Part of a small language model's weights: rotary positions.
Each number is 128 + 24 x the weight over its row's rms, rounded and kept within 0 to 255. Layers, rows and columns count from 0. Numbers have three digits each. The size before them is the row's rms in percent of the matrix's.

# down: layer 4 MLP down (transposed), 448x160, rms 0.0723, rows 305-351, columns 0-39
# gate: layer 4 MLP gate, 448x160, rms 0.0762, rows 306-352, columns 0-39
# up: layer 4 MLP up, 448x160, rms 0.0741, rows 306-351, columns 0-39
down305 099:167155127128153148146118120127130125142107150111106160166145095155131137102129146135139141147140127132113098134124157188
gate306 103:111119130135117071192151118124135138148128120117089148122120104120160134120099110140129131158139175138089083105149151088
up306 113:102090115118104119180167130086140161173099116121080154145118089105136118082092123156147124127149153115121129115141132127
down306 097:122103127102132149127133119079117143149109134140130108155131105116113130104119136163136120121148138129133161126128126130
gate307 103:108140125107182094157123124110144124144126138104134133107143141121090128122104099131137099135115135137112109138148099137
up307 103:137132094118115072086174149122127175108155099113185115151170151130135141114135124112145141123155164115140188100110084137
down307 109:121130097136124152099141156138102131147134109090125126136154137141160139148154125082122152091165083111138085135110142133
gate308 108:156150127145163142108129137116118149115140094127141128126123129114112137131148125105164150159113137151141148130137140102
up308 106:148068103131115150117119130145124102165091170123122132128119140097121108166106123121134103174127130118122113103107142148
down308 106:149133101141100137125105132169125132122145161107156116080103134143112134136137167122092136135126124110113146117118132123
gate309 106:146153125120078094149123129115156087134132175088134140110107084115093112139070097109098080125148150147151121091105130153
up309 099:130138104152133131141143142106124123125128157125120111117108159133116104119140089100105089116132136122161093090132179110
down309 101:080131153112168119113136114153113114091158107140132156129142168103137054117120105130160126121134138128142118123124113098
gate310 115:162150114092155151079137103140108114099127138137150104123094142099113130125103136088141162144077165140116168141189133124
up310 111:125152121148144156157147143121143116073117158164160121105125143153118156127080078131131127127172113113105078140142170132
down310 117:164133101110135107141149119149121095126109129148115130191141115116124073094113110154118155145122161106137166129095114133
gate311 097:110132131090146119109120144122143153143158109156130112101145124127127133129102120084093182125160153140143088112175134091
up311 098:163127136166127091116105134180115107088104146156121084134158091101116101128148142158158102153145133128125139108112092131
down311 101:183104127128103104132116109092090127130075093169119092125155125127111162122132101132153136139133163133137131148142113095
gate312 091:147136082150152067121126079150121126119111100146123114120128128109099113121132140120059128180122167146114078140144147157
up312 089:131092103148125098126095108129120155108110107136104147148134136123108095099159115091099134168109135124124080131147145143
down312 092:127159141125118159124090154097153104133148170104159141103131112152119123119118132104173186129106097106155124122132136114
gate313 110:083160135131101095109108125148120131113106102131117131123121196064149138099138130099095169148070183125122117159152129120
up313 110:116185145143101114134130145124130158109135145119116182127096133113191113114103088159147115087134104104113143128159140144
down313 111:159114136153115123103157083143130103107114133143105104148136142137121186153150161160141123117126146158103142120095119115
gate314 102:132158127112135116139125138150155127149087128134075153097090141129148136164126102145098098139141159135094071089150161115
up314 107:078137144137099123163123125148130140120101117095154149131122109086154145121145135089125198132086124113128119123118085111
down314 106:114069156141139100143133088168095115144142134132151095142169154121112124122105139138152175120087157118139157122119128152
gate315 094:143149141119124078146156171116139115125135137095114150130111137149153128162132077131149168124119115116105091127113115105
up315 101:123138121136106084133120115165121126115158158126131141121159080095105164085148157142127122083144129172127135092113082126
down315 098:108133111130118098079122141133161145156114163134139115090147136111127125121139086159155137120119135136123125083127085113
gate316 098:110143119130140105137154140140116095162138104103111127134086100116155125143122119115109138109103123134112064096091117075
up316 103:081099103082152147131126138107111146146142152131123156148146152120127159149112122119106076099114144113120142125127133139
down316 104:067113158095127153153128177102150195116136137112153144130163148152105133103093119116128091102117139131134125162138109141
gate317 105:137140129152170148112131097095132111132184130137132136132091113120137110145138093104134161128100109143136120150119170133
up317 103:129134065127134111103154097128096089125162056142143107139111133132183106153172129103170158122134113113141094159124130088
down317 101:093195127091117148099131156112148137145097137075117085123126153125117111121111140106130163110104115089129133133123123116
gate318 093:141151104155152118119152162147148133112137111122126147116104158138130112147111109118149166121150153143088111112159153078
up318 082:124146112107134131111155138126140084108153130094086159108140140148143061155127130142177107131121118136169123127134128106
down318 087:157120106106142151103130111132158094128145117080101139163132126147113157111140133134162064150129113144186118118141120150
gate319 116:117150140109130108111075116160145123146186135116142137147136112120164111138142135139139133106144131123124130159103110142
up319 102:136157170173113095135108112141116129106133118147139131140085100089137138128170164110126136090134128122152118122127123104
down319 100:172131096148124128117131112122113144103116134123109104161155152152107116064056082123155145164104177162135117160162114146
gate320 097:152097104129118115136139153181162121182123152124153104092136092117122114137104141103112077143168162164097135120148137128
up320 098:091110080151133134149184154098129107125124150134130159115130107127123130120083129118122075104113104104145142131108136161
down320 105:112128095170125114150157140145120136122122163136106176112127142150124091099119116130131060114105139110155142143107115129
gate321 100:131134144141120130132136107143158110148116143151078133097080161135112165155153106160102106112138141125108070092163157112
up321 097:143143157137168119132151124101095104120130181158147121136140133115089089161117134145109119119109158103149117175139145142
down321 097:128152135187116106109118119096118109111128114104078168098124164122146109133158087153118114089148115114118094104111140109
gate322 101:157118130132147091127119143132165190138132142144126086104149094166113136124094094166111104097168139120160131089136095113
up322 101:110115134125137121164131171136143132150106088152116163102113117066142141112126146094120162113118144138125144072152157113
down322 103:139110115120078107158121118102136117134126128103103086140154080126098130102140142118144083093176122105150095112091133143
gate323 104:146172100097124100181145104199103139147130122126135143105092103127175154120133124168101088126114131143089140104126107115
up323 107:158088096100121111113125102132121118127194140129147107144139119127137137099125117109106108107115148140103142109095088137
down323 106:073131083127117137104147134103150115080131120081160084150162127141175120126110149089130152141144132106167117140162109137
gate324 099:158168135100136116178111107144103158152146160100128202114136089076141135134115144137107085144116158148131111111144119113
up324 103:117144128177110097157141123128122163126097143132168148129123158074151127091121112155127077114164136148128108153136066126
down324 102:110112120184122115118129147139125114143126122149114134131149131112142144166117109125113130144168158151138140076157102132
gate325 098:150139100141142138136133099154142137138159136134119114084095169172078133132141179093131170137106119095094099155156170107
up325 099:102116125139163119149123130118118157151134107152107108141153178145128095128110090110131125131125121116135108139116135116
down325 101:076096139144143107146124135146130127147094083146096042142149142138136156095121152104151109158124124120128124117141104071
gate326 092:151139127103172137104104128172136135145126131154112106110096080128136125113106117154089119152103171136134128101171194108
up326 096:155136152120124094134090143112101164128160087102154130117146119093107103141128152136141134116158122183103091136092108128
down326 102:159133117084108134088083150096121146118145112122126135102129113108107092126103134123111116141124147142133103107159126118
gate327 093:116165117099143144157146158145118135174110135095112122131101157069160117144121101145079100091125143163127129110146167116
up327 103:156109164147127106101073112125109140128145105182126076140144104146107152139100137156129177177143140125106152165112139107
down327 104:129119129137164174106135134142138143151083105134134086121126148089165104152099138164119114125111133152131122195095151083
gate328 091:183141151160150085123131101128087133144160116138155136148108110134142114162130102130138145154144146145095134166130141120
up328 092:094150129142140109104087105126144139090116135135094086113114120117118180090108154149102119140116104166125138111142104115
down328 091:137130143136122113101126114125104165134113105135136144142082127105149156140106142156138103129110164136100129147160126097
gate329 090:138112077130129136117140131121120112102131156138120113096155081138075143142145112146122077115143146146153145118151116086
up329 096:120150152099121135115116140134148144100139084168118151138091141136175093133113149112158159111126123118125111114121142106
down329 086:107109120088095101075136129185107099147135111110115180104119076124164107155147144141161122110147134086157133150138138102
gate330 103:131126069129135164106152133117106138093119139135174104111103123110133120143118120085094150161122137107177129066101165116
up330 106:067156137139118153124099130161136143142087129133113163131136151123162159165177149123099123117125139130132173124147129116
down330 100:140127146125141110150098106078128165114147138114123150129174115159127119130127113146104130108128136143114075122105118122
gate331 098:120158098098167136138142132105090090156109152089152139107130123082108121144131110095103129161080135127112118131122189137
up331 092:137098150167120109150130113121148142119099150132118131135119147119111157077074139140148132107131109099119082136134069137
down331 085:105084113087137119140135118158113141147171158137100131075132170136111143103149164129129126153128139089128121084117108171
gate332 092:143143146095151112154122108155124148138138084165098131074107124105131091145156140124126118146151149134097105156186102112
up332 089:112130134126119131136134093130115135100113142154142159121126134110159082131131133091132112113158094112157111154168069147
down332 096:118130096179123119139103115102120102109107173119143155154135141152112159124115132149153146095164114108170126088113138167
gate333 107:116128157119072080140106120145090134133151105126119121128130095092122159121116125137130086129121143158106142135119083159
up333 116:107119089140066171129131150176076104122126090127118125119089142112140122115076100145154168129124129103129167124133121130
down333 110:133131120152145138127124122123134126161144087125109119155103102181155157122133149093123163147169103119093103137116133135
gate334 085:148153122149156118149125124094098156081115159157161126148169133099120136128134153125086125120110152160123135112128104137
up334 086:157166136142142082156109109132120153120137131145124106120149123104131143120106144135094133146117156187141124072118120135
down334 081:136138139138145184097143106086103096091133139151154137181108095121130106151143104123132125136113134074145134182121134148
gate335 101:146200139142125172086147108149111130094169120105160109120110156130166133145138167115165131098126115126113091127142184086
up335 103:092147075108092115100108145107138118118174124087143120123130183152112158114161123123159105096136114107126100094107116119
down335 098:126082165097124079142122141092092147148128149162120120137176095101124137152111127129117140147145140159135165126075102151
gate336 109:136117108165122105173136122174168120103121124141160126117095107133185114108132111131085117109133102113130142109099120110
up336 104:134116108064159147113134182125109121154101096089139124154135112121108106169111133111113140171123134152133097137147101133
down336 099:146120133154112136115129138121142106138118113105128148138080105165153148136166151122065074113166166085125100083128173097
gate337 113:117122120115179138134164141160148107104121078127158161132116095138149083105132125148072136136162146136156142101184142131
up337 102:150114109142156157112116098157135102145118136168146086126132112120108103129114119145099147157134110131134127145140132107
down337 108:104111159143130105129163189138181133118120094120159117188096103132146156169121094135119133118162138174102138130100138137
gate338 105:110109117150113093142123154127088130112181132135138083108091114139137126136139130135152129122158121168141115121124132135
up338 104:125124144139141131127160128121159155114178143159176160168094145152198115178139148100140154108158127169087123155104132136
down338 107:144155150113145146136140105122167158149120160164159147176128091090136106145090127132104189152117156087108130169133127148
gate339 106:128133147168127089147105174130116145139166134101113145093115130128150129111132153108120147134100142131066088125118134126
up339 117:156101128107128140095098160119107180148160130130125118114091119114148123091132152163094167130088107097082119127095110112
down339 100:122150099124130135105130111078108113140151099125114139123106102153083143135120133129140110113087055123112108152122147146
gate340 104:119159147149104124089173131107186091118161074082151119157166108097137167132107132149148119137164142149123149124144139131
up340 098:120143123143125154162135152113117123113104135091146113126111138130142078114131113113064172164056106108086104099115131153
down340 100:127129102103089109104135110125110104173123126165102133135122118105107167151114107107176086067169131109116175160125150097
gate341 113:149107154129124092140107166154115133146167102118111123109155145145105137150139127122157164120150138141158112097117116119
up341 103:108107085151091076132121146134145144089142134093095152119126131132112134101109117120106085152129127102123097136130139120
down341 108:101160148146127101157139151138162102156150100117096138211163103101137128125112124121107130141103114142121151105158105128
gate342 093:121129089084130074132159171107129089112170117113103109147134151114092133144130121134127146129139122105145168095136121086
up342 090:135110146134131133138153151111129154134122121188142093142096117135088142122146164104145166145126109132124091134132127139
down342 090:147146147165093111148110112144106168155127137110103143141158129143125116138104103169150113110099190151126121159121137165
gate343 114:112143123153147082135071118151092139131121082129143113109099089104134153151161106119142164121094133131130068123155139071
up343 119:132125189098164151122120108143120135148116114115114107112112121141152120148161166127137155145104118126107133143133150090
down343 114:138101131094138143132116083157121113119126122125105078117165134076103154143147097127196112116102124147132188140126121158
gate344 092:149142094134149130130080074142145129152136141118062116087109118143126188121110112162130132159109141138141143075106158121
up344 097:131132113126142141080155099116123182143128120138103118129123129160167176081148134153135111117120139108119149100128134143
down344 095:136132157092159141115173148134128149138139140135181133153140080133157081133148132102129128103136113101110088139105092144
gate345 095:136167145118144105125132100175128129185150159134121125108126156164114132105094133156107131143161201158095144112165126140
up345 101:086119146140127162133135114135110124166117143114146146117136145144099146129103124157123124143178110060145153123108072149
down345 107:106125143154132146121120108182158111135111132108141154135116135097133153155136137105142137159155094123136155120116119163
gate346 110:129097148125107127087147087108163169090143134099151081128139146168124099107114110126149118119156156132156084104126141107
up346 106:096160100138054120095112139151101146122139122107103160138138116105144157113106132202131107120170143128139133147107115128
down346 103:117113133112160090161131114105117140106105103103107143122111159130122122144140141100125084144136128148130118115149150086
gate347 102:122154133173102111084109171133169131111093119151157166112083118116128158117141141105129156090093126095097076121150093135
up347 102:104154130098110097091116152128156115083093106151139132104123130098135152177131138168117142140114122146064144109126123149
down347 098:100172102147120115131103154115119093124134108139110109162129167134137099126110136123127104143160173148146127129145167146
gate348 112:124130130141146106133085077142151107105100102156051094074129125146144142139126130131097108134119121133117114105151179100
up348 108:094140125109156119102149148167146120102144100138135100104110141118127148097156164147124151125089094124146137126139155108
down348 107:136119154148124119130130089122146130126146134144084124108103123123130131116129130137105116159147138156161157123137134146
gate349 091:128114115118149046130136179117124149144160126122167154137146130112138125178172089136126125117138145119117123089127119138
up349 098:131143162131105132149112111139113116109105138105110129100106116124135172118123118142089162139094113169095094161133122128
down349 094:097117132096122065151104157111121127127122136131137169121139133099106146171148149143159125124145125104093125127116098112
gate350 092:097133115147140099110160141125210117105163120159147088129140140156160101167119105144098150130156169189111115118147093117
up350 083:104133142153112131083155155107154103113150099127160115179181158177133108153137122117128120141117125135097126140134079136
down350 091:165110117093114160106119126102074128124117122096137194159125146103120125141170106143115141082106108093123134144082144112
gate351 096:160164128131135106104170135125098060165115086121132141123111118127129121125138138101141129113116148131126088128142126083
up351 103:195139134109125138110117153131107122145126132141158112131116121156127141148119142127145078121179138122147137150142109127
down351 101:134131121118149109127140175145151158118156156176126126116139153130151125133122111168164107130174094097150162153145123148
gate352 095:105138133133111108152097113148119120134103137152093128098104120110141099128137099140074114153115167128080080119141169105